Weights of a small GPT-style language model, trained from scratch on English Wikipedia: learned positions.
Each number is 500 + 25 x the weight over its row's rms, rounded and kept within 0 to 999. Layers, rows and columns count from 0. Numbers have three digits each. The size before them is the row's rms in percent of the matrix's.

# up: layer 4 MLP up, 640x160, rms 0.179, rows 394-436, columns 0-159
# down: layer 4 MLP down (transposed), 640x160, rms 0.173, rows 394-435, columns 0-159
up394 094:474474502525559501465526481527475498528485518500523526520460485508499485493519470540502482516493499466480496483475519514531538499508498486520508460498505581527467461511491468507507518522467528529466522456507543517502483507512487521519501509492538480502500521506514535515506494522498502479504509573499480459476507497550461499498485503481497470532566461444431487501476532466489502489531467455520517510509466549492496507487498505505521460549494505474495495514502511472495524501507511
down394 096:500509510525523508526489495485487512509498484459501489473549493496468525503494510519459534500521510488494458550475517505525489515472470508478480485520514510503489496496471486545490507472470539487513551530518502457544490515532500486471533505480521536501474482522481504492473503515536518546473493521445506440450477487491534471475511513541478518527537512488513517514544514459465495526505511494542455486519482440535443510506509482475529519509509554477490483490509448503473487470483502
up395 090:493485487516500491458486502506534487511499498500520482527537506454460529516539513541550498421520482454428507489506478499467483479508536534451534539499511510509483556486471523551463479510516520510537502493521484491518480476477482494458554507499512506475481487493524507484463443498490465495521490496505447477459496455528517488511497483497512539504535498491505470481514485502483493501496514484536509501511481486483482492485463506504548522526505484478463474534548520488509496509513514
down395 095:489523500479484516516489479515496513486546472517511467478503505542509502483505488462474509508525528512516482507515505438501503496520435485552458463502514481507531478493521452532495514488536541525504508497510460518516497561486512499525474497458472489485497511501528503516535534507533516511503512515455502515558471488534498552502492502539475475503477516492512526494449490526495498512483501489548469505507522475502510491510505492476459523508549496545534509454472498527480494439433512
up396 097:506545490529511466510549544516535470468484500483524496530472509485469490451505477542500452527514495484503499494504508459479525493486474521550485521534480518505494523517539493481489454492490460486521531517481479467464503484530454485533502479504515513513495510460477526507485495465472492515516493516492487481478489466466524512518505450469527541534480525489514498451478522504514505512515529491509494449507506521522541479538511468530507491548551442511510532466491477496457464525504518
down396 094:546453502525454507498486500484482522478505496508510517555507523525546526443457479484501546472515460522471551502502482512487459511493487513479503494496503523508541526484519451522521491536502495494500502510512541524472517480501516473515471468492474471483503484498483472540451474481489506515545522494478482525458483511523526513490448529522502484490481525539476532527519483536469500513514506512522542561507514503489480500511510494467445478491510501460507454472489510535524471483534478
up397 087:474511482496492501500523480509491517532481515532516507510516486550508494513473503492493506509505466430446522487510473502525516485499510500518536506534479500500528482476529500499510522536511497525462451484485543480498505452475493501484479526491526515472486444496482520556563488494483494535538513496494517529540491482547511520470509527499452482506507447512451533520493502454517514496499530456486535514525461496549484464502498503494504511534494461478543480524491481474473444517525510
down397 096:510501511519454507529468484493517486521510472489505504508539529520497436525536515523542550526506493525520484526482555524552496458499532482512454480518494488550522549517479533508521482549501474494501537496518478492473497524516542509484513513459456505527556502491507520498516452475502495501502512518505495500478481532489506479493459492511572528494501521526510488522474521535493508535507468500510496491527548539470485502489477506489469513510495512502457528502512506558504537540508519
up398 102:492475533506512477509481488480497512475472545505484491502471493450468499479520485555527485499515517469525531499515507470529509509491484457464518492513519515488507522547538487479503505497491470466473501476509485490509481462458481525504497519490493486557497532514488473497508513486462553503483532484542546493528498509489505508478494497560516478503540547512529524502529505468460498537545530467546476526497498496498525527474533488489521481521519496512438528541463512438524493484455484
down398 110:514481489488534538496493473505481461516513520491471520493528515496438534480518529453484451472489500485541469516486507489499472477576498542474463473496487515483486504517482510461507514458499499487486445518487484507506531516493523503500503491515507521466504470498522438509477489503547492456535494474483489489492491498468512517500506518474505552543528470450510504491513463527472517474450499501486493517507516494517530529503504480532485518522452476518517489503512484478521482429556516
up399 101:532492484479496517489533517482467518488479497511515424547514481488505492514572484534501568501513459442558518479532467526505483495490451500495498512496528505496511512491504501507504472489529472507504518547516503505490532502545508483511509505441507505487516514503502470496523528460541505433509505480479471496496477510469531541543513518500541525512504445469445486487534500492492494489512475487501531473474497493527539518519539482485499488499530468496510493499501511466495458483479501
down399 103:496512499488494526506524470504479500497511519505473503485513496528502503520517463493521508484547492497529485494483454492495486464482463505572501533492467510503519498510460461463552517523477494528426502523509520515537486502480459473456477546497467494518499493505528524485474508481530483490470493494531445461503524455507497485499512507532464478480484556538522481522549521469492503488499535507559525499462502475484499516510471490558554528501504473480474520522482511497476501502533492
up400 109:564510524528500509523466496547484497516511523468545479519505507490440528485484457463511490481491492533531469492453471486484464504519507469529463498496517518480527481427490478488477503481547552516481459504523500480510553532489504482482518466499499471518513485522517503490528473469472515505488518496489491501478507525521504503478517501524492454507525513496493471504563552530475546480501467532519518513539496533509529526509485498545499490469507525511506538502463499549509483492510511
down400 111:500499493529470507501465522505486476436464503459505509457498540455469493502504517518455461508483492494507475479478477534483478488496509495517504501510469484473498499473483520441538502501495528484490514527492528473494504490513522525508493530517460528517505491574522516489534488475477505497506519472457477504531456522555555488500478540527514545492496481464447508523530504535519506508526475472525504468516456510541512516488485511526471498539536470493516514512519539530526526504531526
up401 094:513481488508454521500505510483462523500524470486530470509527483476497481526455508494513495515542484480512510526482539546499550460508514478519505486492506496452482515486463491487535506525467455492511491500483521535503502499527495523520490513522476486538476505511505484504517443525526532481488531469543483460497496526479476502523501502502517492423520488506518457493530451465506538537447462493534495553494518500460498511500522467498531519525506460495490540502448479475474494506452476
down401 098:459511490500486508551488515508476486522508504511500514504473533481498484478476519471487518502461454502512529468509499487483531483526525561483529512521499474479512496522489491489524504466514493539489497483517519467541500502517464472481487462514475497491527424486450493483465512475493502503501492498540521467532507481525536496525457494488566476530465526487479502531517527486510491487533540499474518492553500467465497527490506577506477458505497535525572494472510486507485481512498478
up402 099:474529535505500545467517526454511518488482503491455477461492512474518438477481538544501495560506499515519501524523475488511506524484511501494474522529514503529476514508505497484511509533484468475514499492526560479475486525506503516505521487503499503463469561513509481514511502501442505485489481503532484546506521514509526467521492493521522535447515503523458587493570504472511503462524481501512515499528529513498467537515450480504486518507499481526519512503469517473487528475483492
down402 102:512500468479529532502511526483447513491519472513506529498536495479530535476489520515539447536507488545512524488489486554525490508491464528481514463436479479540494525573500510515476512502513511501517497500501497517490514528485517461522500527457487483522497471530524482504468510471475519533487504494511503556476544523531509480531491518485496497466528525512479539432546492511514494466485519478495496490500526532537510524516491456494521486519507493459536488496494445524537515492481499
up403 110:492498487498497500460499459531529505510462498483507456520522495453457488475512516491537495450509494513517516445511483485515477523534480450497490545494477518514555483521464484531536523467516532505521533509523499474500476494551504452515505515481486518506500531507486532483496471502475532508506530498476479532473541474510521557523462493456487507523519490521546507524545503520524509500470463507519546475557474465506502511492497477540515486477526517502492539481474507522507512521463530
down403 094:503505530498504502515484500510478456433491483440494475489518539534483529502464487506495528513499494435514466506492471504508483489468528509479558474520478503527510490487459486451534510470501498516486530539481426551507487479507506457487503507498484502496498492489526485522554502494508454508492499539520482517516484491494485515498499529486472486500553514473463503507488493472490518414503500489493479460507496516496495465501542504509471537561509510478489459519529500499490530493528491
up404 114:484498523465572470503478535499467500521501507488484487492485480487480530530517471530464489486523548431487470504519523512518509542497492476477526493497537478480477464521495467528492515543505515492480474452499465548498514573520496473510466480475510529501506467479527516497470552504488466489531517521503487491478496542498496491494524508553515480491524490519462513486493505513512486477560492521500477492521512525487495529463488468486531540478496471433530508476509519515530502511508527
down404 111:497524526555510472481547517517519500532498496491492494488514505503522519534480516497500480502562496514472514508493518518488469514563501491501525502483489486505484466489486495491512480498496505528515476505506522455492519462528484456507469534547510417477510490465459490453457468521507504507510517510489513512428508458524488486502517514461484509507482507518556468477509491476555475510538517535465482516515485510476548516503491490484484527437499530530484460514490493509471497503544480
up405 095:546421475497524523462542532466509465525486530534525470508440479493477468562509541518513450471505506495521511485501512530530533467483494507481481497508492461533488485467501502458477526510464506484519506468519516474500509504545490470540515500476525482478435493507533496460488507471483443524496488485514514515491513495479529509523507451509512529498506520490481523530484479505508531477509508517502543488499480483500514480497468478543522530541492477515521500541512532523485507497485488
down405 097:514493517455531476505489493563508535509510485485488524487570480518503483511496514470484526525532516505502533510496541486504528520492488498506468504488489505462503470498503498518483528495457494480505472528500465474527478485505506512519518449463476525471501488487468472461520507503494506496493495508474500460533468493474455471529479502521510504516507486510438462500502451487470501506518496479555515497512447543511502469463491529533488532582521528470517541480519551508495521545496483
up406 104:501481516509512517551514527533523514505515479532532519537485474494544501561472518492527502466490509493525502484499519478481458494497525528542562490516466517499521554462502493526525499478509486451486508526503483508496492517504503462478532503467476527498541484479497505497552452482496472492500488477493469508499507551506493506529524488523467524478521513480485514505488460507519497515512485518459474513501466496475529529529465481507478509545570507510516445498482534485473559519466463
down406 096:501519506457525538488525475536552500534496515462490487490500515512490493524492503516529490482502495523497504496536468506440430525550501551470523481470498531506490506509498515504468536490526448531508466501530533499545555533500526458468500531501520506478513431546524541480502504513471500483509511531486448519501474519547505481509510487498488534533502510487546517477514503482535477506491521461459506471480475472521498490491506468508506492510484552494509480504466489507503497529504503
up407 097:487506543437502472483497476589533516484508496494477529513515520487499521500506471464472472462523466482523442513534484499512452505489548517472561499525490505525506504485512468495539466502496523490518500520502479509500512516495463481474521497527513507527469477502538527486496479490497496523522448509528464490510477514472457474550521527536474506473550511512481513526477527508509536491534543528524513472485490505529491507456500510475513515510451476478532471507495508496494535510470487
down407 105:482484516507493440497475502484500509513473500488500527507447522505509534490521517492480471452507537485522538510496455518535524496499537479515518525493503477537471479484512511513443468479492536513538468510502537543483486477501467565477501528526533516498525511491480506493535507509487478502523524502511494511522558498477497526479480473508481531494510495496553464518515476518448517465529461538457530492482511486500464477497490534457530532490471513517508474519525500492493496440541544
up408 105:511474472556488525498564506530508494485513534512503531546497470498487503499518506437499513530486489504489508528535513512496529503449534478489494484470483501496464528494490462550527496506500523441465518485516539515492503500535526481483534513499535479491492517505459480469499503495468498474534494471500470468496526490566537519513518487496519486450475465515475502523505486501489469541502523545527482522510480498562516513508458522493447496494458468489518533488507504514472530467486523
down408 105:474537520488495472501479486478524498499482464497486491488447503479497478498540462534522482475458526477494481487490492510518504524511526470539474534483517481487460522437519543503505488518500501497529490531516489495510486494510492467492442465511473503548485466503466534512480502481493485540489488501464547514494510512500503502450494487494479504511563505514516480464475550534471501554492540475485489475433520527505492521513466496453488469519469511510475512481494455486548468507532481
up409 102:491552532489498538514540487472514512499489500505519475510475490521494483495529533503483471506460513513533521513557495506460476426506495470518497491494499476514530544515551480468555516455522495465506484514468522517480512429477542539495498482516503462463483493542516453510521500491478511468473509499497519482516516469487489482481480510491510479483506503515538515508527521511481462511464548487461534496493481551484491453480555471501492512486495497518464500547494521501490472510488505
down409 096:483502506464523476497494522536500487501491456504449502490513475499469487443513490522509465537492536473511516583494492507496515505494519527523466523499503566519504481527508526530466498460501524502509508512514474525473509444560454558565484505490510475524505503500479465522463559496509499492503532486513543494475504458474491481482514516513552499529484491498495524507518465505487536512527474476480476509534517516455501478505481484478471522489502495511547517494499513516510509460490500
up410 094:434527489504478496501525550488515495511519479506500489543534513523500463440526432479515459508502531465516453478533495463469467473462517497498467519468503503482530504467507496505452466500443525528519512516539513509512529503485527466497522554486505527509532501468504513499485491516527504497506562545488510546520503464519532510499531505478495485486459474498510475516512508526457449469495528527524487505499527517481502533532487486496493499515484474493488506520491478488496529478534515
down410 086:501518496566510503481471516490539467485547478470548495470493468483531499536464546493515512504475525508470483488488527494494508480520451527490462484478453495468472487511480519501491536491509495488538526496504458471467480507516531497515469491466507490522476507504509476430494549522524507512493489515497483527508475510491567491489534545519568552500483509503502527508486479486503522489464518501517483488464520479539508522533490486498506507501547482498536509525506490525553497546474495
up411 092:516468489538529518496458482537498478474501489515483510453478475452431469480505489465471474536523513542497511439504516490508485521508509511496503502493496566520468547479456512486487485460485482478471520506528522517487494520516486482502517503494464489507493482522486553483510503472506481515534513482518509465538489448484479516480509455450491541499483526464522458555478523515492471498464507494444495470516473477526489512463518521503503489508509492526501472497487536509479550511521488
down411 087:480482498505509518480465483519454486482482485533526454472497543516505474513474447501543504537510464514517494512506500453572494478551517508519502477503502504484528496499478457505485489487517490473514500465497468484467500537512534532486518475527500450498517498509494523480543507471541505514511525495464527479470462511437474489505480557450518502505478464533502498499491455527516500484490518500480504483525518470458532490493528455493441505525483509563516521486523513508509491509501495
up412 095:478488500496486489475552493481519511539490502490526461476460546514518485489472470549511507523558487496530517480527510513481503475498475506561474509501514537529472534534476486504498518497527507510496468511465530483518525517453477486501516475433490498536471469465487490453504508496505489488479504486524505509506521493514508543491445499526462444497470525539444519532504533495489538481555504461507524512491515491534500497533505513505529518546530448494502490509505504511507501456509507
down412 092:505459476537496489478533439515498526512585548492515568510464492472485493479471458491520469498486511517422541540500520540498503480502495506516518502469491508505518492502483467508532502481531484473501498504474536528536545526493528489515509501475487463468485522500500506529476539532536493536522491509510476505500496512493540487540503456475515507499484490537507527511492437484497540495502489506530546502494503479481488468518514502497497482468479506532483539528499492497539529499500527
up413 097:524485486536512490513494494488508507454475489469509476520509512465482500504515448523531501506525481481511491495504487535501513454524503563504573525496511489480521511476510523464488527531518511531489486563490485551497498529541521487497497490568476489494509484549483518488486534522506494503476537501453496479521539494527505498542537511494499463501494533505496472536505466523510492505490473526509524486531488524505546440529505496453502522449557483523464501474511521468494486494525510
down413 095:505553484506502498449518560514479480509469567492489524535446509537491505489441491547519505533529490525536514457505512492469477532502503506526454469509496493529508534522502507485527476527528512506476497474486470523532466498458501491523535539463466488531534512493532520496495486470506529491470515518512498478540492547528475533505506506511512511485463491515501518507459497522496533479522507530514488496492536495485514448546519495535488473487459518483517502482485547501482472490471479
up414 102:504499504467463536526474518534527497545519515476509486466492485505475489518507474545532512497498472505486498467475487495483481523500485497515495474504526494469498532507515519490518501432527468494510500514522482512509475519473516502496503474503538451486521549549515491492514485486500459486472488489486549520491479468516471533542540482486531472556488489475490526514531511488497503506517502449551532471524502475465484487504464514505490530466486513569470533521511550492550453484541525
down414 103:518499548533493501543465455516510499511492480496527477505510509529472491539514501475499489475518488481459489495529461481471517482510513534527537504488504485574520479545540476493480517476499536504554487483490544441514465521518514493466488532516499472455514514513490522511500545498506501526523526512512469493472564495484492500485500464486489537481490502499442505520505523486533492462501478497440521502474466538518510526492509504460530479506493470478498509511502463528497503480508432
up415 109:500479472556469502531510496459481503525506478507526539477503481489510515519525526508532515503507504522506489508484502497466542522485498482495546526514502508508497492474519498479500488439515537476521507486463492488549481501497564503483474455483518513523490478461508510486513503467490473585453490474546544503477474494514505499499517484514484522483518474502494440477527478556493510553490493504526459526476464525528495514513514516559490536506496516447489476492486474470520514531509527
down415 104:526503527476486479471551498537475480464513512482495503457514490512498484456500483511527501491517504487533515556494526492476500492468492519485486529506486546466463516523475496485466474504509446460480505534507504518526520483517489453522484501541526536510468511436516511480486507471552536489500458448548528532524501501468491541490504506493523482476508524520480502491492538518503500480499466483551548451510469479493511526518513508476499462546454502491492445510508510500523499514494525
up416 105:508531529553487491500483497501469519534494573497496489496506511485501514487526497477533516532505500534509506526570500563480522463483508498529496527527485500502518482481471489419474482485518529514525481503496507512492500504504495505461528484469482505474463485511523477493497491507459487507522527487467510538493504486483497521439489471434472455497518486476545483473468492517504490501466553486495471528517506458520470479484480488510554469471484532516519516471486483476475527501473520
down416 100:502497502462491510516457500484523466478512447529531513472512501479511508515508446490470518500512509535512512484494477503480483506474535478488513452492447499515537479558520481508498520475447471535473518503524468500456471458513512493501469519494524504487539527524468485507495468545531494502492513483524477484494513517491512528509523484524518514502456521502491520497492480475537529538470510482510506505517571523507483503560475512481532516525526490484480483484558453497495507456548449
up417 091:493486526500536463489470497517423489527473517491508499510488503558521570482525520502532503501468493470479478491494487517490568480535485528483447506505493507493512512542488463531464533496498479517515504514514467507465493500470483509513503507519508525494496480483491474482498505507539527477505473484511463511502493489463501532409516527524484477494495528511535514459576497462534486458473508514489492483528515507500511543514496465485521455518461493513493487504530519524492495504489525
down417 094:529477519478498534494457460494552487499466480518435505483513477486501491497489472469527504473521494538512540508500531490509478486524523489478486537479506466490503550476481550499563482525491515505502526552462500499503511504512516484491496482491486508498461515456506523469466512495499478514495506514494486485523501510525504504510487486487538491490484481547468467502508482520434487505547490529481506470488459480510467471522561518542505460500467527528532536511486548525491509491449546
up418 115:531494508515463504510510487477485503473480508530502524510488506499501530511533507484496504464523448495549491454506534493466524498511498491513505473560492513464545494462504513505525498458469481477537501519526493464498501490495481495521497526497482536501472539435468440502543491453485461467525493498493472532514506497528491513516444493490532531533558499463471543515459518526464517483510489522527505518485552474477516549501497478545520491532494485506482506489523501530507542511508513
down418 116:492498560508480541508521495533477474456505523490506516475535497500531502470533494533460516486535491505516545462529465510501448499534505493535491517485493502500509528491489483484523493482464518462460486493514504468491511473476493480542510433514491507492475491494510518469499477467503489533463539495526522574491505496505504491526491513523492493471499478522476509497496523472503450518484422539541529530510484507503519509496507527514499513501461454504450464484487515555459514525508490
up419 105:493512500502470560518506477479490463513492527498506511521481496523516514535554431527497532503498520504457456460513459499521513520534520484484448502545535496488488515529489487530501521472489526509485507482491522508521536516434554451480516507501482500478543540506457491506493491485464522511500474507538509484507494508462507564497533519499482521523478491479540507505465508560513504543467507463523513521516459481535487510521469476476519479460513504493499492491479478494487514502481482
down419 114:520480508509485503542492462501517458514497499478526537526504438476499494507548495532524458512542498501498503473515532525505487501518492512501486562478457465446489490498527516510494472505522476473486513501538543491503495505452510520514532512524527457487514504557474519487467488521459489507490498507516470494511537511502489498529504458524451513489459467498499506475533479525489453542446512503526508457499537481548509491547496500489542512467481491503519529442495529488516487502479503
up420 098:490523501500507511536516464483492482527532525529511473463464464491452489510489498489522501526546526496533561482528577446478440541470475472489518506534515472509456503466524518488516475472476463526473514520532509498494460527513503504475500475524532495511505542558531506488494488498534505481497488491538505520491468510534542495472504500476482509475515525509486523523517492515469492512545508505528518501507449514519500503525528521476464462506457526492488510489489505519500504547528510
down420 093:492538480451521521470503478509466513478521519506475491512506500482507523548472490503514544491512505498527513513511536497491509499467468509502476513488514488466548538474504442546462497482488484476540494489505496455525476529510523450495530500502560471464517457497533489505495496508468556440513522472494512496488496495542497502454513465451493488476514502508489539493505493482514555575538525491515501532510502478504476470540491497551487480496476501494481481467511489530504508493509532
up421 094:498512467474526514478490485564493495501546477494491477499519446482480546535477515505537502476487495522483485503513475543532495494526499508479504507477506561485478465541502490500473514519489515468444540541506503479493507474504510513464511506513500509465504455499505501472496537507501514546476519487506505496489496492496496439516497483496489489510503498501507483455479542510468504459486521536467536492522551546467539458547447463466491514477487492488447468498517469507529530472528498
down421 091:526506489517490484510521548438522501516452495529520546535516536482479549467582471487496514509487472491527516491482515479504487493493489507474513478553487470525582508515499542522555484534498528528514486501502503493488467494503489468510522496494491516520463533491507530524463458524495471472519502494503475486532490489502518530493525528466539501520492538463501495518507511502513495509510537428520461523544486508493494487463490506502526483511469513507490525528513483516456489500479502
up422 105:485447519485518503500527535518482522490493476497506480487503492506479494500460480522502506493530495510483499484483493479480471466440549468493520498483489486495536502510526484490527521548499481538509462497487505519553522526458476565548471509467496479509482514514507495530485483445530515505508498523472502489498516514490486498514515501480533477498488501522545494491564532492445497462521504502501504532484468547496470505527538482478533526497465518513454521469506569492446480467522462
down422 098:512510479496476477483491521490497436529466497516526490508498484507503495519482532533488522524525503527471525488544503488512503530472512515465462507503460512514467519552478508512493478499522471515480453514462488512548506472514509509542521497510505501511484485469459534463504495506493530508480487489515492449491494505501480522497566509472513484499551518526511489447457464487559503513498543462478528503524472486473512473451459509487541525459503481486488482509508529561552520506476520
up423 093:510502486491532498513512505497495524484460523538526466518494515491525557510504501509511484508487468552527453552479501484473475476501467528497495484520545514534518506511511551477488459487498566491481491496459479489529473438489517522491575508518529499504503476487534490497477542508510484496495525490532504539455488504466476519510497480512512519461496491478504454515455509481517515499531526530515475463467512520494472539504536501511513503488491452497517474552463498505515501519456539
down423 098:503479466446508485538496477478498479514488481491524539476481522481512473546493528495500447523525532499507487506485454490492529487484540510484570483514473484460515534505494552497495480455484534505466488507480495504517487465520509498494454447490519469453505456476498504468480518521521439456502493560540501531500461504538496489500523515529544524470504483485449529524485530496496521512517524474528508488497543505501492493475483503480513507473473489529523522486493520515509541509482498
up424 103:518461518480512508540473527505460507527485506539495509497506515473495458505469525543445494516518529493509490498470477478522490522496525515515500472459498495519516523511506503471546506489478513465500520493491485470517540490505492448492534515513530530526491496541514476485520483468515468561459475469428507535529533479485477520465495491489518484465497519497511545499548480455501527510500557500493509533501525526530473469535520500460444478524500522491494479502511497496504503526557479
down424 100:504480472532493511473507498516473467491518509509511495536500516504474497468541514495496473499466461538469489524496491470477479470516517487494517528540507492507475496511511430525518517504492491456504549511527483461460537521495506502564531517557512500540479548531506474520490504469494506467479452506515511517522498514512498493504497573534494478526503491477511568502472538505472497549501499482492503504550473518540511486476511510480494508455457471476489494493485497528512466523458525
up425 102:440508543489520479496527511513490443511540489508502487495496498491491490506530514490498464551491542506475499499499527528469535519497474474501492516506536507493518507500523462515472487517530557486504506495450498538506506550503539520521542442487469500485516496472487485490524473510495535473526487509538492541520501473497505498504510507508489463461507534525488452445507511526529476544476509473464535467496523491544468508536535484470509443525493528473512495500492468540529487517514465
down425 097:516503472512514504469484506516509548498445481499481531518508486530508525501516536493494519535516458515470502534480518470527508494514553487432534502487485447530536460473490486538492512512498497518519531537475496568473490538495472505471483550510474490490475516488522489559542537476468498466495488494484529520457527523513512506524516522477538480477487493499553526496513485501494506511483498512530496459493511479490503494524477485520535562514479513480477550525489503463470524507489483
up426 099:519517497495516530489459506520526476548487487502511498504532516437512466453499472539533485477473517463516469476475513519519485507515491508505507476545519452534463497501541489526496535515538463534502564524460484494510503512483517492492489476482517486483467509461518530509527493491511461518497516500484498515486560505479528514495541485529481490503527489504489494509539562493470479487445474463505465476490505468558520544504468517525492449532488469501504508509476492479535503485519489
down426 094:512530509488493526451471538461510516514503497509478434501564507510516482492513532500508491511487532528463457463501466467511473485520482505493504480502492522451488515505507529525494450509484486501525492520504468540488530509518545530458532477494456510532517488517467489502527494466514510501524497471522474537543521506436531496495501499465538496459474505526515497501477492542517501512487524461496511500503504476492505513511456522463500459509485487539501474493563530476526557516523509
up427 095:515479497496515499548469501550508524515501503505448486495523476510488538448514495476509477537477529512507513489503523472495553536515522524547498521554456525468511485492489488481515476557482486475495478510506514481476506467525488521530491501483462482506489520503542515500466528526515453497500517466502495507507494486487478497492493490459516464465499437518541575453486477536495552489528512479538536527525472481519482522490464497503534506510522509493493523497494513557495494530474507
down427 093:518505488494498515516490486508511499487512453497525517470453471502518550497490558503477553507479525472508532506501503537486487494544479528479545474514471524535550475524487491507513510507533512499479540503545456532549504494539481504476539522468496492500523528483502480519478480471516458518489552563530484478501522461495479507509566478500528498489496511494508545473525512497457448466483539502481536502536515475520479475501509492486492485529509483466473500524533495484517498500522525
up428 106:505458522453510481492510515516501518461476492525533467546494467484518516481493499517523530475503516470495521453475487486489466471541524506480513470522500500493527459523503481504503497516485489507467471522533485476531503501451513434521493521530530509522471470520468461515516490492533533499502537510560450480464544459518483499483451477520501540485476500508508462510484504516509498483505500532483527499548530479512511499501498501489526469485545503529451472476545459538468527522489496
down428 099:469516504465485482480527500522471486549508522483462518529488509462497496507506493493541480519488496498496453538517517495549515496496475487506499498484490554466488504499498505555475506505498455467527485476505494495485543518460534509521498515526515482520523485465500491522513502508483535446544488497520496533508506522464451519546511496493479470499453489509515487539508485506506536516488478515553528525512481492440450483475451504507489495502527504482516547495520465468447466433512489
up429 091:475528489478521498521439485533471487533505517534477518489476513505469516525457498502479502503483496583493474506427495489503501476502450503474492455493505526529534505481462520514520512513466520508467521499498469495523454535451502507495542533519474528487521491504488526540513518485461492495554457505449514505518496486480499512494523531476515473489463479481500481515517537529475517484480477517481452498498494502528472493510493509484498525481465503530482519529469534547538507532470506
down429 097:511486521506477509542481488526529475524484512493513493516531456476486468521510511482499493463565463480500540472475553472492455538545521495489483529495517477570477527513493521511534487483544510508487495486508498478496510503485487512530510500507477524491481496506493495468472498508534520464544479520500458498448485514506527437523518504478464520495504500516497450490495499526545523543508533490493481528435533493557498515486504494546530522484501485481520497534502507457519479492526530
up430 098:482494483481513463529468504533540476478469493530516527551515508508519470467514476498485502528525493478531531502486527433489531503470506503519504590507492521564493494538484527475529547502530530503527480505530503493482499490479458507498560507495511528506542495509491471493480514527541536493480516511517448508480530463545470485496488498551486516494498507498492446518526527530500481496506520488530512496499503495497488496483472513499552450519495488492509503507513493539552533484502504
down430 090:527482494487497562536519507522486518478538474559523516491503521522484464453468539486509486520459494471500472492500490491528516507498477489492509493493515495569508509507502508482496482543476512520492484491482514548520515536520529496570465482527517494501523531543486529528505566514488517532513537532474532477493539511522503463486522490498524518523525496517520533507506532506521476509467490455484511487525531495533478501517532496508528468538482487526489530485506530487473462496443462
up431 104:506492521510534480527555483471492512522523522459499517502502488478524514506529507525498439500507474470508482525432470481481458526509474511524507495510497548484456543434467501518488517502518489484458485472467481477529525484507500502530483501547499481492471508446497518505581508516522548519497503497514496529512501488494528509549487454483484550476488500486485538499504485509442521502489496521525499502513507513508535562494508477516503500487518486498483456529494539481511508488460516
down431 099:492533474575466503496508448503535429506528507464471519504501509449494495508475543491495471508491517492510487508507504477534472523521477488480514490510532531493459504466462487456454486510519510559467495482540537457461524511527495482510500486518499494459498490494543495469500537537501486448503523476495488512537485459557507500469537465505563500521446490483521519506500531502508541517523495499504484501521513477476479481520503477502508514496499525521473487507508502525487489519496470
up432 107:439524528484517527530433479524521512556501509490509518522511466488463518563490490457509449483489489470496476510497512521514530543481518508493494505473514484524505546471488475513530510477468496507469477556522496482506527491467465513499498515526520487536515500460499496450545531458491526484518475512492501520488534515471486532501458481499521500493513552557513545457516517490477491551506524508466512466493516525502520511521501471490488482520489498514498473518520514488517503454525519
down432 107:486482503508482470492542528474476500507518501535482473491488501536476501532471505484546503501501489492507486483531509487485491499502474506524514534554460524533455504526447498491506495449508532481539505493514488535546494517517507501515498446571475526472522472461489477470499460463548499495509511514511482476538522561482478466440553483522506470485494511504552513493522520477508486492475536499476513526503510464524482523468484548464460475491522496471502512486511524507509484497493483
up433 100:473523546497481541457523549491555496471489499524491500475492497539484505465440516505528468520525448493494485499493506487524491516500541521513535501510479483499478499486492472491510497522488511521515495514516507554501510479457520495452534486507522527535445474504493523472493516465506497455455531488482504526515487477476461532459499484501511506522508539527488470482520509494500525494443502509495556499464553510508508526492504457477490468462471529504502503503534534468496526488547540
down433 113:468497504473485548460489484528523511453459536478471531467563546509531521473475480520496452475522479521507523468480494482506484517529476525522480487495524463518521522499503478495493503499507531519533500509508525464470498481520488479510528478510484469464536460516500559489523455506448490485539463473506483532500499512528522486507474515505475481499553474522525486500484492446513477487519492451505496529542487532495506484512510512521538527487462522501482536497510508514552481471532512
up434 093:521509443477506483494512501469503487491512493524544447485471491461468519512490504507508466463507491492528484504502505493503514471487509511436522486499542509512533489543521467519467529468473475496494533510517472516490485505497487551495512488531503494547477523483520557488555489512523472490516490493475488479507471504455495502516463455530555498537549482444476462515504506516503470496498536489520522482476546472501526526475491524483525500512440477476521456526528480502489509474527519
down434 095:475542513495474525508480563468481511501487459488486525489544523488501508486544482484546485497535471486504492492534497511505526504489491538454487495510504507533472510483478522497506486525516442484499507518509488490494435505484515457489528485458442467466492517529485510524538489475454507457516479515536531446534487509518454458442508485511518532508509478480490510475465497458520485489498535523518528481491537497493485486502482510488497449500514497526465535541521483491487491525466484
up435 092:529480507511515505516522523522503500497447462526528482491489495488501500511530471518515476519526503508490528481488484493457504512534550462477480448494482538469477517508526466507472479522468529578506525473499461502492520512504510515493476482536494459521539504462504480508475490541493497460516487511519508461523470482520486529515532518496535543529498493490519474544512535505510534465513533483513467505460462498478531501499552489552544499498521513538491564535497509503481520489515466
down435 089:528496499515520478519519496537513479498502478501525487502549486529487483541483488532450498461498503504504476493467484470457481531471506489468485508537453496502520520508472508474479463486524478521496499532508504485479547468501493536485502482478557499505521520491495502487526462503499468437480519536520486495457509489478498529507511510517468471466498525506435467517495506496480514511475503509517497501426490483443522483440526511478484526523525538479481548511488522456511542481514454
up436 094:484507499480524487529534534484509511537496531521502483513500493495449497519490489518474523546485514500509489481519520464483512520533517496485472516535523501514471471493504493548503489477530516544536485480515515509488551473506539509495516539413491486485472482518518495481482508509438523519527483521501503516513547501516507496502492499534479531532484532540511510451478494535542512500458535452493510512495508482492527553513530503545466508531526504455480508476480445469532529483502536